config = dict(
    n_layer=9,
    d_model=64,
    n_head=2,
    n_kv_head=2,
    head_dim=32,
    d_mlp=256,
    vocab_size=8192,
    activation='tanh_gelu',
    norm='layernorm',
    norm_place='pre',
    norm_eps=1e-05,
    positions='learned',
    qk_norm=False,
    attn_scale=0.177,
    bias='all',
    tie_embeddings=True,
    parallel_block=False,
    extras=['capped logits'],
    init='normal',
    init_std_qkv=0.0625,
    init_std_o=0.0625,
    init_std_up=0.0625,
    init_std_down=0.0625,
    optimizer='muon',
    lr=0.00778,
    lr_mult_down=0.7,
    beta1=0.93,
    lr_head=0.00994,
    warmup_steps=200,
    schedule='wsd',
    decay_fraction=0.787,
    decay_shape='linear',
    final_lr_fraction=0.0,
    batch_tokens=8192,
    seq_len=128,
    doc_mask=True,
    train_tokens=105500000,
    steps=12879,
    dataset='wikipedia_en',
)
Each number is 500 + 50 x the weight over its row's rms, rounded and kept within 0 to 999. Layers, rows and columns count from 0. Numbers have three digits each. The size before them is the row's rms in percent of the matrix's.

# q: layer 4 attention query, 64x64, rms 0.229, rows 0-63, columns 0-63
# k: layer 4 attention key, 64x64, rms 0.218, rows 0-63, columns 0-63
# v: layer 4 attention value, 64x64, rms 0.172, rows 0-35, columns 0-63
# o: layer 4 attention output (transposed), 64x64, rms 0.142, rows 0-35, columns 0-63
q0 081:581452429502483470533476504438472453627538508543538449603520394485417539562467492506447454484531497491477415412489499481549518492548461522416470521495504605563517507611537483515587494512465485
k0 086:522454558456477467488550516443486550533448469594392460440527503454516463541493564555425526476479496491500558578479410502456610546550420445451532480542534570477517369547505513544571466502456543
q1 091:472455560487462567511580422547450542546544501578391463630447551505567460438449532483425492476565562501478518545507506490458478476493480463508459458480517465522577421514499404479539582473601510
k1 094:510492491606493485521445477478485526444465580432478476521594469556545491488378434530413567506485462432493508538504503625531492583517455497479532583497377504511422506520498493460519518454604483
q2 101:504417582538469531520599529430517517493516501539521518486575544470517451477452448530411431581466485448471491535465562500405497460488575519458455503469452547477670522549470543489475499541394527
k2 096:430555478514567462488416482512465476452472606443456471441453537490476479474551553467521544407498441608476547537465418562502552527527510591439542527478533639511460530446530576466514476506441471
q3 096:421448484500568572511521482498465399473486469539370535428431522482504498526471495492489433567575596564551612528512558502430496581536503476532508491435494491538386406517513508501517562499512474
k3 104:471490528469582501491484588465535402525542580482454500509438466528458510465434406489545427569425476554508517490503544513548419577497468434410461524605550529586438521517545535416545492505535445
q4 099:453514498516371568488615514493485439489515525573620472535548460556527453481556486515532481525495541498470509406507594502482437507494489430479458539445495466447518531472543428584396445498538589
k4 096:500448451454563448432536466541510456503478463495473419408460514433506563502540426456566520479527387630469469583501572471575459541557579519534541413475492495547424543498518504553504515500564529
q5 091:467469446617428559447464583509518472463508481595531510516585508463470509636480490532517540444490473443493525502623459547375526437520438477524497555483428546460512461486532479464465535437525482
k5 091:490416525486460505459503567544427540520475529481519510474519508521486554514543564481558591453541462524436456331488460504440443595544431467571526548390587446487482559509536547497538449479518530
q6 103:481480543540433396474405473534581504539509524517537591609492479534521562477492527494491447534496476604531468468451431529392547486502489494547574507547398475479482540466486539453409435447525577
k6 117:599560407442472566401534559564592487500499504487554461543425534535494608501501518425504490482480529440360560499541495470429480502510502465503552430417467525461492490543499493486465524576558542
q7 089:488588482500460539439500497419424499492550438562545550487460550436469509578552555454498533572485514429449535502512489452450500520411520507604447517462605409481602510511516466498406536506440565
k7 099:373491499499575560450446456466463455489579457460551502449561496513504521458567553521492564509612515592443482486469533553536444492454533544540505457515595501398483550437462457500388477517555470
q8 093:498549472454415469536516496542471458519452519519474518584492395457483481468522564583565522491473451474488492516522489488422605440488361525501536571444504471582567422530568506434574530439508572
k8 095:538416483463492497472445545538511545453528491464428604510473548509526488408471516562459533567553466588523537530545478449545512622618466488446509492382476451451510438534452513497418449546534475
q9 086:573539520484484559503543538499505438519495555506506543566450563487450480580511474560500582460439412502518503439599476522480401453489475583484382549488430478526400554405484534425486503512549548
k9 092:550541499383476572520500607541514474486451488552542449531503452417577515440497538417499464480525432548417463497476477523561478512596512435457570486522523420473524540425585472577506552418516524
q10 091:489381489511509525529542532537513600470526512456440548419474566536490552391438589521494460584458559477426469495523482446549540470490430461574454531513564545514584455486466595493477492425534453
k10 094:508527455531509506470453500383419542418539512503537517465468475578479589532488515464489505417518570503627444518571437498429489527510507593538532545513429430463437574541599526447451513454509481
q11 091:492495482566463486575569398457471431479528497525537517534470424494508422547474621431458481509448629406527537555559546522474505507481520574501568408496585425517518455491468473540531491514465450
k11 089:428414447569492519572534450444565506426503600563495571456479519587500493452564412588490475551493429463463481528482469500527516491491469501561428481532493626572531473493506487391438473494523498
q12 076:510415492450512433556422413451533499494498556478545480581518431450524491524573476516507508554599500585529464508452547501486533499421513653464585493601514498539467449452516409497539456493469499
k12 088:486440456510479570555481468429554451401458536482489548535534554496516466478524557555501537606525518461503575502561529443462478444493482427460493472420477494516543376469509452540554429600457615
q13 088:601474493508551530534556541507440517422474506532508523452447536495491499578399395471498533485587482471495469583541497493484507605438464537448538517514536567593482423556489525466376506487455417
k13 090:458567515599540457435411509443450527526512486564560476532564475455490409499495499486547464492422420469614490528591511468482420483497468515577493486542631558543505560472527474476518436425505481
q14 105:516518499410576579533509460520492517466530578424488545472614434432573571515468470445477489561419491552518537501480478620482561498492547433457502448480568505389459458545497505543455511472431442
k14 095:437548540489410476512494456478529553468545412504503411558516529522485559586513523497454424483483479524494453548534465407610476462455486546434442564487538523541499552566533499397524437580507614
q15 082:487442507482478490551589565510466525471486467622483581441512386521474491489513353478449491571519485551526402493535500425568497593508477532573593487512491513470416486521548473492531493448508457
k15 097:592516545562521456493534482456420516479436520544381496553570408487512535499479467455580515612559508504556472510522523441412506496439548512552534472400539499453414497451516471460542472604464504
q16 090:449467428512505527457467497540461397603548482582594455393531549443449482494473427495478582521557537498536431470466533489473461469598497569492509504569496480498534528499448439481474600496606485
k16 088:493461505430539504527508469475593447562468512464404483577554479498575460520553502470564550511524499426417478480522441636399454507433560538483579467458538460576527416477570531519534487460496468
q17 097:615537466488490582479488457578475455470529514544474462460492432534599485455543618532448584443487506555458510489518486468517323520511535480489478509511493543467465570558540477513501464478479388
k17 093:436494496449481524469531472524516550435502474621481540436597501534517485570520403478393459553593456414510463488442585502536499471512555448497521477449537473433462492544599564515548563531452444
q18 100:481591564451507494612585455449473456508511418516553526487490552529423451538434598445512421531543569453519545530428496524510489512518497347464541553474448459515556521453465575521487515509449509
k18 101:488468490504520463528488444492453493410473455519525516469451464537558566446543481569581545446437463568515443557476507433518534484526470440500480556581577548440480578506458633462383554486557425
q19 084:496489472408405472524542585463501611514471480502546575485535425440461554573517607495551477491551517443412533553425505499461455551505501508472541500493501421472605431569474467419492509511564525
k19 091:534489425521553417513508525456473461487475413436512472477494485654483477522520511517559457415579457526482602469507495472551492584590375472550433473575469498503591519503536512505437490478508526
q20 085:573505506568490480470448540547591497453458532463493488447474473615491536496538454446455585491473542515493424432380438514497535442513520452466583458463469571513554482482567523508552517605412577
k20 096:531532465491448605431552495504449472579450584568512514515455440499489480558570484508457477488445425487530562550552567422451532483516477503355434403473476480568539547572415523474470480512503512
q21 082:536522485547520505497483524452529494580535441494484499481412523471463618486489423479467519445545560502493445505454643559414512560561484507494482468514437377503494479538637453522517496466476409
k21 084:482492498550512557592498529388523508484494582439381525486528548484523478502508554495498529557461500476572381446394539465482469532556445503514503402545552617504520525521424526465527465412511496
q22 081:625514505512384551487478462506542402534595513530453512508388468542520537476447518572557501452518466477456539523522653567530448465509509459449509556521509502514501492503413417501521467447450475
k22 082:500469379483424445461488436510524515565541514514442558505563501552513520513512424452492516447439452509496397527497503501624514430659512459529539529574496503455467549474580492477560500443457461
q23 080:434495502599498579538489502476467571455526515551505533423512528444550440494472477553407438588435544466537489449558499483491424612559460477508544441505412541480492508471542523446630511456481566
k23 087:506556538523517457537505549435558524507488559474391504467522475547482445502491396387489570533470533560467513464501444501470582492486547479431533600448483600551451572597544547446433507460448522
q24 095:440531607534517530536452448415485424499570441566487567513452490454470558543486391481509580536495514440476531509502491488564497506486598537543550489498434597511432500460503555445387528447572529
k24 099:431405553550426530447501519501520439527525492554499451602444461477501538456498500498491624565542483489544482437522457536494572404498462436610490431471524520524442555400607532509490468499518488
q25 082:502468507466507449573608441477410517596475404428473437519499540442478509413540414539497474590522449417504577483447504483494504492558525490500498519458463597488452497530465527572564538440589517
k25 092:527547594543493504555435528484488527472556473480389562516369449402500473477415445531467520523491465557432496524561469559488564544503447554454562447558550531535406462447518568546559523525502503
q26 110:416481541440456522460561501471530504552562422479444498492511627533525511521509541503493513502512554459634474502492590516504421516450490401523418440391565486523447519485450484433581556546515515
k26 107:541457531544528506504413463536544507556547550539420482453525534506523566487365485558552490499464469588491457498407578595464464514471457499400416548479481532472585488434513542510431575453532502
q27 118:561463503456526520493502563473546489513564404453462509532506451501514556509546502450528499560468508518437538443513618534456590574473428463467486590531449444404499424484519527567418524481610416
k27 109:508434509499574465489466526347488464491554468435486541490491543494498666527492608497464464484495470514566460496513463461596461532495528485562503477478604521534423520531482396463452532518520555
q28 099:435512495425543435538367587519501508486551638453498480489420502478509499429543511486470569467568426518557545473474482506470528432475453489529508578521465522501389518582604488497513501514441529
k28 113:415501447446484547550439534485539460545492475580562501537450523404460493519439473371524462536505494509537577452497556430437516562539442569460563424523467456454491463544445574508546520590547558
q29 089:365497467532487489526473458568589457533463453525473460590485493462359606536499538530509469471513553487468504513513434577437525513493543517452602507533562557463496394414532504458545481514500509
k29 091:539410553511444531484559507564562499425505546507510524465491377588509553450441528439615523457486484506511555458587483538468441478522396469500457479528484495567507475614405475527485444526456504
q30 107:414416496510530449488530489588626561473512500458460463529405465530586495551539556514506520486430486468530547519425478523421620479471454417521517550468483478489552447511507468454551590457444560
k30 103:402448414509461480516486499603447564545553541435486546490490469579467560488417615491459458477468580489531551511532543431505506524518473492415508529465418498562479498541464567492382472539575523
q31 091:574535444498456492432483506535422548441492430465587429450455530531445506514647515590518419550467591539531452449538487444587455455487509487469460510528485472617501450497513572533506514527477519
k31 094:529512563493491445459507504433528470503426422495495521487506516502420539539566561533493486602490504652490395515529534539475582473495588430487501551543401413471543422544509488487423513472511441
v0 091:470458515491601469506497470551411436463502558582545470451534549466521578554519522478444480505408462440478520460505435558546654505518520486472456558527508443397482453435493500549515566578548465
o0 088:524568469411533511484416396503433506493483513407490480573514496551490573452566483516570500468549530564564519513431464461598405457530501513503541442565565575593450515457499506519505422443451487
v1 084:565421521544440503594537531553542449468507530538418583422500467427447488571599536542527409508483523395490491383493402532518444548505481402450472512520488494474532555531486459491511504522536524
o1 071:461485572431545493531463535461452542541552444508544532442489555593535453455367541567486578548603499471542483502481523484493524544495586588482484494491410400531501513423429500451424483469522480
v2 094:526482506542538510395547430485463573597509507443527654473480536501495458515497552517555490536449566521534557467579475444544496485447490530419442529559431485422545419496493463423515498487396513
o2 079:500516450422530459588460548548413394555434527562419464520501475545500574493498527512499541424605462456528480530486530480450483556553576444531503510398473447556461517458490517559442495552606478
v3 093:606412505365514516494458466496479483506598478488537389495508511608433475446493464455523525452459503486543489506534624518418470475534493505530552569561512452492498549560481542445481524499397525
o3 093:478520459500435481394582534522616470528445592453465461499523550425568478545530481553481469447421525388541590498478529502496518487483461429487420506449546565542583529493497386524506518481489477
v4 083:460545515538541441536392485542487535617614398520459521496519430498515572520510527538489472512498497524476347480496515530455485511627491460430489422511543496527581529510463501499451504505412493
o4 079:530524449462498551542608578529420520426435598525545518466534482522421511525496516567488511441471533479491536563559391417529417545408460560562547500474479453518499507445426442441527516534558513
v5 092:515413494465504407555557481510456541502553488566463470574546539515552505540539491377507439462552482657484559494489502441477528488403558549512463556523452538467473505526453529443418517556469424
o5 086:475522366507540535452452459413568504513479556397546467530387476470456562474575515579573491494481435446585536453523531588459530509553441488465482538494521470526521476486549530566593497455530525
v6 096:465617528435490509539541504469547518375490525510513523524550437517482455414619517478456420488506464430515477408503508531443606448453477489455512493598552540517481608488510495499465565556510464
o6 080:540450441538482444475389446553487577584527466518496453415489475473516591526469570553542505480531558527596512540420385543488396531529547489527518523421468475521513491452510443513540439479411516
v7 092:434618476548484537520509478571497414514477608553465580502453382517463485596422534451438615525527496472519473456533465444498466544490521462515432533495481452501587478521489546491504400502465476
o7 087:532481511357532491482431564470482497453546478445471537502484505486528577449534421481523489510533517617371446487499554542566565490536513522470512583596502470458408454485529523470453548514573428
v8 096:582447539510552516594469466517521509604538583445568587484523542456481454453516460529461506529507463487523488534574527492501551555440482381436460497443443488499465545437566476480366457525570460
o8 072:416509513525527471450573565469540489522520426450470459473552580506525539585401454444522487515488509529509524528500497533515494581462488401524504508515565492571512402611479537417513630571436491
v9 092:442535478471436419460531517528501523458540512457516479524530545440502550488588588431504579510487571471461470492436428511559515553583523495519529400512536543493518446476560377478555621521408527
o9 075:540547436487476495491453472535446473509477561549550485480604426578545521485553489580468469505492439547517465516523543457556422461495495558530519541539532485466465535512468547542400363494605372
v10 100:599518535496568404393425469513408410540507526462561463462543436479509484448528527445550496535463495572490528529532446427486429499517575469557490481419506520570520540520550503520507486613579456
o10 076:474393514538527470544589371481512498439486476491494555588526602533551445515510456552375501534538515527535469527435499583457475457467459532489529557503485586497489456584538501422533515439478435
v11 096:444469467514447589482536587548494593418561496476467542580458497437549506539484492444446544468507480561540446550491502460502446453451487460528615496576530444433495514569525483550497369441568480
o11 089:628531465539461464418477469466454497466541490535578447517462472517440507491605422538514452505453499489505433480523581533417498480480500471502432516562521463611411562496502489546577530573393483
v12 113:428518490435490533488467482393518553516506455591463397554465573527407473455535612485557570472488600547423494453530591535509530527566410426507544510484495437514474508460478502494553529465485473
o12 105:601534469526457565453487544538527497465490570437544493528597420562533535554504378447529447482408453435414520429553476460488574529515452514549447504461533535418547537505531584526444501524512464
v13 084:488454592509590561552450509574533550468575540473511508468483483453468570446586456535433414448449467489518444477413579506478438567501585500502582465503525548429497554530498415422477521530539458
o13 085:558527491540476466496514465478475611512448402506508564422589537594496441542449561515525525560545564536487509499497455428522504468437415461470450553523377410583442472503475523508484538447539552
v14 101:492530437483588484572612456532492478458458496540497564395499479497600496592445480554560546440444465425511518433517475472481516458558554434547502429472541578471504486529547438530416444564514451
o14 090:508524558520530492491471556475413447519539516487543487532466507409513484424490439453352477554544518602486507547460470533584416460466547557387501475585488508578445511581577506455497504516499465
v15 085:509580480406593481551408560395426474530446543549496469519411548454468480581520483465485527481501495533560496509526378529525456472485498512539578483453446591569440513549577444523484520535476537
o15 091:473459473593561436457483400528560471492555564460456531473600420554544478465458479427485478486490470523459539596445509512545483500524537505572464417594622452511505459525544528430531464432515463
v16 096:398573466510541480385562412472554513549501544478539485540427412574412506526580419450553548594550544474529545499505551527515547550459503559488463486428491537503474453490466460482491543515465409
o16 085:538398435474522478525380617537466550415444490494436551565504486492603572496501565576538502452497426504418495499537443483533511473473478549530516499516479446460496492564614574530490527471554484
v17 100:491448401587503525549439482548547567504495527514579507522563548463522425488535558526564468421478573399467541467514561535476423516466508497504522466603461506572477463453493478467617402498438475
o17 091:533606580447476518481516475485476422485490516553470550457526397529470555514425515427395541582491432571441592522504434467502567490519483532595533533463494472418455533454520532470409552515509527
v18 099:504519412512493584408528391475520542557458421504518485541459457406544504576514512493553563471481594501486474550567493454488497522351522522505508525493497428492442587538462591533526559455470505
o18 089:607440579513602482471466535539519531419520537452501510554445499484485526444494336500541566515505392498465476461476463509489553439525420548561481571506527512585489464549551458512565444518463491
v19 111:489493630525514481453556539529434527465518497496496566507523493518550494551529386491457574458434452518537591424402450476535413454470573560527577415545494453540419535478470564477529482461473462
o19 089:460512461469437545507475473408561382461516495543594443506505569468475444467514517514515515488511566533497385434492463555526480581541501490402481478521479488502470581463577468524501435611564593
v20 093:562561408565523453543514451478484476498529519545532493445508480479565424405484444572522451445589455496585512454459417487565510486462594516449495459539470625477497452489424528474499517474583577
o20 081:435445497537499542501602419467472490563393451517442554542523513509426455571471573467444476605450617500521519473499542495436461591574490458476524470436527469533592477448502491506465486528464566
v21 101:502600565501507545473554494429531518569546477501440502530478562521490612500518569556503552490426543482419531586477491475421493517509514410542417494438461486455488548483487363496605438501516464
o21 087:504468475518447461620480584569565504455447569501553473484446476430494457418452408441481518453494487517542543436516481445497555473464455629510569519563463592524503460522479622493451518512508506
v22 094:534532531503526566479477491504473470470612410513429426577489447529528496572500513462486538567539568456418516485470556482533499600390468566447447474490391539514526537439559521534391530519476488
o22 092:549492477447525484474456567569520544518479588427489502437524570505543535428509448535514454416487421500414421468464445573531516473511527357494512591529532495509611475560508573522546452466455490
v23 095:489509499574592474424566520441493434509461529486537445545458601555562499596530523559508462499531490480499440548524610416583523446457439561441479455479428458470503490575471526548408514509463450
o23 081:500495514478535434497384499558482494476566493504461523569429510474467586485549479477459482435519490515513412536566348527432508515400556473558538453523534525614513490540587491488487418472553534
v24 101:570428421546494543443488446559486490488535443518509489498519563590420457535590427506499452481609501541537599565408483404484517519486425464481488519513559560475481557523449502469561467513402479
o24 091:468507571451467469516471508477518427523441555512529449534439427562523471480544610453462547456435499459483573372580491589505487545523495523560498587487427471443520515455627481478431532537518522
v25 102:532443448464469524534472483500540430515492414407462389527539517561446538458612518478571515554506472468542514540490430531525500454589572414446533545431485445435535517602467533451490583468512517
o25 098:426532506527546574498509488496477581546470543443498449492524542504547408521471571448500476351495497434538551453568515559455512503453377598549383482469539474508553524447509421503513490516528482
v26 113:611427495503407491555553538577467461435501495419488468454469469524422564470513523575478537516545400568436464507556486535468514490367497575532532463545522595479511514500480513466539516428567538
o26 104:413464586549418534558590461426529592479475418534461508511480519452493463471493492543515515534512543447540467454495560445409549491516560486503500593423415437528556515455455576485585501534434551
v27 086:594585493429565473437454471460547525449508455440535505522500502436434457601461596441493560491602449446502524413551541581448488491540550450511485501533412573509547477503466455547566515469537496
o27 063:563498442461477518541546481562512544600557592490439524488527370507619580482471497546502477479441413548495542531488506439512583512475489549524402514453593469512501499493589513457494502487449423
v28 100:455544488550453546479469504549528470481523531438440495637426550535440518487498530541560504444489612481497490541540522521478518462433446504424436526564537356436479501425552400557521528520519473
o28 093:574501522456479499459483544615513544484438508499592382464502386456540447525585471485478550413521446511514439533504421455482513483559509453650540515509517499558439509487531537464465503534493431
v29 112:485513492472448448533521471535484592428622466522478495517459525575471483489624447614481477418454529499446608467531556518499472498461487494581537494426423400494491464571461541536534513497549475
o29 098:585456472496517506445460590449507424482487485532488590520556473486525438524460533487513504504428447442493458543551565540527512529455435589414417643453552507514509548547603478426532492435477493
v30 090:486494410491530514480498475470331502552484399514492483523548535462473534480493520538554504488427574592518552494471598563498571523535521550599503351540465484493461492500505460511515417484462505
o30 073:496558572515466520542508433479440414433448631520510418485576454515484451529456434455486539475473595503482524505585418480523491394508492501528529558507563586536511526463562611523528527524488456
v31 094:583524464450463459550499470557491464532539536419541446456484469493633472492591553426475555454608561390492473510587491571411591488535524496502421482514494489502507439502468516544469501478514438
o31 088:391480447471506486425514558533490566509518561449435500537437482441480525512432493626512471520495370569524545581522533516517451423458519554599512579498568535526507465448496476474567530492440451
q32 108:541529471563439566388507482505574470503556515471508373528525533528479563506533476517454583512500550572427487543559506478493414465461420421433459439455563522558462444569572526445515541509457547
k32 106:457565452535522494495521499476473503560477459519399465441579453485444513520568416470419486478493539559432581446459513509523502410500525529469517517605612550507488421469570489460632554500532483
q33 094:418561544459536537527551558416528457521496458479516501460437560581416461560446505453436535435517474527481500480572601545570483445457451516486529437527502503513438583438428433528574490547456592
k33 098:473505511430516505518531528512489423538557439486542542471505440436562485479503441503489455508459493483538510564522520572667554464496533454559416502497567515489528572354392490431513455559486526
q34 096:462408512557408530530513484432548488570516483435570429567442524529482539433533510477530421528494528519472564539477625532504538553411514513415488417434487469549546521490533539487412572554521445
k34 105:536583420586361498451564465475550421486496517468497450457452538503566470559498532522537508448471451527517558542547506513481473457474470483573448548585504538530528462524499436460602437424570413
q35 107:395562480484530492515496395488460531526550445508453440544560487513511508456515528476544424516450528505611478409519409588526458437562525471568532484574491439523512550492542508617421520457506429
k35 109:552484486556495591550492419497434482449454567490517471607550580558501542438432577470503493457581494498539454458460483444494512421516594492517566435455505554426489516433439520611475460526522457
q36 108:480447513494496550494577471529464553458555420491450517524561540457392547499438516544525568566486486536362542478480367512493488429447482561543498608511468436457555443483509472530467537569514531
k36 099:438470517563538570433590452479580545557480471428471530588529508440531567429520476392458517546545476493406501509545481467432443500496440571535496454444567494499552452572459508491599496574499511
q37 107:559534469585556413444449522421527433462480521491533371488395560517537499522529428546557439463597562464521555532497537455495507510429546485446421461502539491594479498469547509505587520536463491
k37 097:552519561515441440609449562469490581446472447469505485460537533497490458567411444541469532498462447472493432536518558517551560537400565448465367505520565470588482519567512474502530518425464463
q38 101:554459429514455495466516509472561613441436442544513596554516472582574471500489618585568412546454451484472478524493551429497535475483461496505467459488540432504492550493484501455570428391504507
k38 099:514441547448533398450434413393537475470485555504478578523462470499440592571549523525549482579511504479552455464500477492500551500550564551572446576465493524466437528520507374564484551438492529
q39 111:489494481456562493490467445534479450542556423583455497529435555489538417484497608409465589531573619569498468573470491432489494482543555469509610474477518469485452465581546433541459504463489497
k39 100:549414587567467559502505485522514452490528500532415535446533496506491491483464573533474451484514558379533448408487522441485482541479483441478562442489534501485438437531525569443520536542669572
q40 092:499489517503491536525536395461554485456568444529498550474518493526454511443440557482483551569434616484479412497495513403481529532539481504555392452509591460612504497424482544396538471453519547
k40 090:588391398461550465465616464454491478501498519518494553451536471553444524565579547438452598518479495484521454570460446454511513469521460537464498533452488485414517396509575483480589513488571508
q41 105:554349445525427443524412543557527509479533451519487491431449514576526531504523432458494527584527501557454400458511543481576421560412470505540516506500462579545501456513573506539453491495536571
k41 098:451519568526482553444461570593506532519518466642389538434452540579466532465499436481536504528510501563500429520515413529461572531494485542442483536501449495511390480487504458443612459490518535
q42 117:529557587509449477521498537539473520510584387509580477450448498522481358485483505500494504484591529526476480527537541496538524474409426462419413554434470587570497454540542450445548489498573481
k42 113:519442604531528542480528466466501499507528391517462533445496644412554453520507490596473495547538484531525393470381554541522525467507483521481507636503469451511539460489554452507522503467441479
q43 105:668516493492522596417423563531547553497529455484472443495412514520529558557460544456503456415483514453492446533504501550490503409527533457475396441418544582536565507523516515532499481491464488
k43 109:527539445594456431400440420505514500565546530497452499521448467600448438521531517538446410436492476523529417512482464542599535538481562551469546516530572443582514518552571455518476416493497468
q44 101:463482535587519470519650572531494562473436478558562469497555546495547445479495468469454449514417509407450457501565474426511512524413465459475488452451482519472609519538437485576484470537537587
k44 099:445419480466471569457533504493423491606466540402505510536455519503492385589477520506634461507433479561419484548529506515471528565581460556451488571518533532528546436515432488475487567496536525
q45 102:549530514580451532500536480510432456492542535444557481462523518538581452480546501524356489564502537482468478506550582491453360389433508530498442466572577516559491455522451497525585501462534533
k45 099:463482530540593482564523447405496565549496461527480426486492485549482435569498471594486470551562619497471434562432611586508469534528514493479464465517432551482412445420450497476525555481497477
q46 113:473532573431447496510454572407416435501437486584470525548499515441493541495469545467520506512544511535502408432590458508465492519483519570466557598504443473510549513441525556558382478465500609
k46 112:496507447514473492480574568479433453523542437517526585509397589457442586469459419519535504474532487426436611467481542527504562597568465557433524424444477545508482517547460512457449505508431541
q47 102:577480486502541516475431484570437455508458570479449503574497525556475565478457534488539356551507471509417533547493436525521397451510513404468538548600504502495607602504478464449534487516473521
k47 106:494528472475531484403453415601431547467466488503507552565575496588545604527626463537500459387462488439409454513538446506567493466481473492507503488546550580456510496549476532520462474480511444
q48 122:535538524615466484528472532462459555529501510564580470508430540541491402491439488487493471476501555480448576517502474524486433450457482411492425468473449475624472589527497593442612511458441536
k48 114:486552564449564470497571496510446420459540430434479460455485517458436502535583483535518475544537425531447373553430470475493597480577594437554484545535525563460480493516575523520485503413518447
q49 119:533545527446527555511493471528550514568465551550503544529526481445466547442486451564538480517520434484501424408397460491447510546648468530491500508574379452448557522461566454567450433460506532
k49 107:485523476494547533504467479550511528446502545448567419493372496478471545445636541494474563444412485467505579443490454402489487568541496592477520477454524571459456559548447518546478500504473602
q50 106:443483542481550483474470499482496518492494512477472450459468640615554436511541438425529453413530507449496531545577589496508431533539525491473336493462475505532459563492537513451577543552498531
k50 100:462478512467511539577467535535423461519465518470488556449495561494489443467524507481504506463527538515538417503419548560584548559397526461597416502564481455478498610541520499387495584453515402
q51 106:474540497462614510523419470520474581546472596395567478477446513485568498448451546437417522403549576470429586451521417520483563530486446538526514458497509529464477430476565519485575476514504503
k51 112:572461542416611558523462595567609471479512461463486415438433481560480509513481480442558455443536504519461586515493489489607439526548502471469465457554537474536560442552505488459405458469482498
q52 104:566552550588526513523487480533387514540587437483564473486487525475464475548514545451523496559560467505442497446560517608436454517487512603477486464509384456429482506538359469480482489556488534
k52 102:478564449521586576426557511465514449472520434525661508493412536503522438440464457530467441437544532507404462522473479532526392553571430453523459510509534549551467529532472495551457539537525525
q53 096:474557559492470568467592433486448538609517509502492444568488481487588474600491400497552531518499403435595536420455484426497454471463556529497510473442529526547506469438485468482472480474584576
k53 093:521454489564499530469520429510531488453503476473474476512570454482440452450434477535429504464438527618490558513510589486483553624607474398440509527532406489532541555467412470557530537450524543
q54 102:556468458481499495544473589558556467558520450530558483484510511482559504581615531567429468524458535478530511559451418532388450535537477396410510472461483482425469490525530398499535497478588451
k54 099:472540523525528469374465541491494573565481453584499493547505485476491430550502561578464484552474489542599513453490599440473395483522584467482458532494513511452451466612488515432393528495495561
q55 107:566501479429588534523543538518410478425468459499494608553401471591489511542572534533476584521428463412509525497549521459413501563511474409435421553474513467501487534530566472466485546544468507
k55 106:530533444374457416453465544534533518543575522544468495565478478376509438536491535502495411478577489428470508477467559470554511566506460505457481547540460430500478552615513534462595547450528543
q56 117:596449493528554534517519464452454460460524588463543476485575588580556448542463442394549478475547531508482533456531533501465507465517485476402398446448555497480396493535530525504435512552603458
k56 113:434553514472471629475506461442523481495484514562480473487519485474521408495458474416514487503415502435493582571407549526581432516478557516483471476506479523531545553587551462456542585405604472
q57 110:471456601533433521554519435594561521445516534496456413533444399551524441430507502479466488525513501528541582450485517491420500432495475470510642505551466555513473545449461519583501565471421518
k57 105:497521494473495521553508450624522479584374458467576395465473547486523542510467522473488422508473491536508532537566534443528564485581478460498586462490456592538355447490509470472533472502545469
q58 116:451456433547545532492409536501516537460556427582489543502513520402414453537463474480614463550528513454552459488459494475461569477487463470526623558560510502537458464484434465543483632443499518
k58 112:489486496455472472480534514493405466449502480453521528500597541539565513505523490490439505598469596541526482536512462500487495402496473530457535445450545507510405487656441455597499438620530467
q59 107:594517560482470468500453540421501437479415450436532472550613526514508462577455441515513549520560555430382498529491536505512560470476533488367504426447574559555517572514513521473491540507459495
k59 098:483536557579534428514531489400410454485559561560467494479511534428489494497447503493543439501428516459464574548528558563555534451430474451471520588448567526499534420590571528504525454398445494
q60 126:544492489452497450540464501477449471440530453441457487535537592497464581444628414550558525552456487482458444376468449424508555441519474450456549515526504478541512528542495563591538473509566590
k60 115:553506483480516496465498527528452525492464533490459517580360532474469574515493464455507437547437527514393511473478555478498535459452563443379458449579448526567510461546466574577611566511539526
q61 094:454489478465421529496445575580492489484406548543589489510506446566426481431602437547539505521482471513569538463557472410513451341528499567559532500569471524501495485472517500460417501517529515
k61 099:430552466521486545511479502455456493556530520497569497462525455493494681547578461491490455558510388624532524469459521495556477536554457476456442472528473457533424568487393473506429479495484487
q62 094:544488630469566509477459494499435532457498511557591485569536478510451536408563470475517568526534433475526393495473456509557553497452418445541552595612465452521487454469527459425469505500523450
k62 099:497511452433525544487477493588438538470562477403498472522486495535593578512475486542560530464627558498511509427391555509477480497461475524445552607388459460477444449492506468544564544556465492
q63 110:542596570483547531496495410383436530517520413457522553535508472487530494456464430495467528591497503510409599560540493468522428530477541499491454495494524497411367520511561563506490514460581474
k63 106:469474568526493468512567383449468534430508485532541421557544494455516541402461569499532535515588559433401497487449501540535377564524549479516500511568509479467539515500547508433624449487495504
v32 102:437415358529568494563448425487538478530460542546516472474493531442480448448540483486560495543462516562518453585512606478592511497503468519535559449469469515491499545577573523468386486505435563
o32 096:571531602526578531429500464544529531528497569446537409474543477457522416527479456437422526392515532468517453524442517550371562503502482473476549517488562555544511482481401504472540452547429546
v33 083:499526509580526487400487446494545525532447399575510513522518556601542511549362512500519539642442476533483517561488429484472526584445433554454501480503522444500502566471490444507491477417484516
o33 085:450431421576514481461402527578467582438474535496552493480457500544507551472464458532568431448512492501575427473528440563537411484493573540521454508500435494531545621482439507588488454526429533
v34 116:583514489486555533562477610520532399405491609539491521587451413447560521514497569482413467494494453529559530503495457558514471469466591481472536532524528464422413431545520460532440487465489485
o34 122:541584451440482497507544507505602432452565486445552446466415507530540461436646575569440547463445529545501469485470547453520488486541458472500410402506554435542458534534566499488561476498505485
v35 102:441546571479458498484482528466505463453412541518460567541500356490569496579491452482517498464525489447542459496500438454594462587575458467554516543399535477580494509557470617506457531505508441
o35 122:592517456476590481491430543520380476532464460514550568481454534509472410484520629518534519521549495449445465490542489499519419480522396600506449555495487438514378499569471490492527500498548533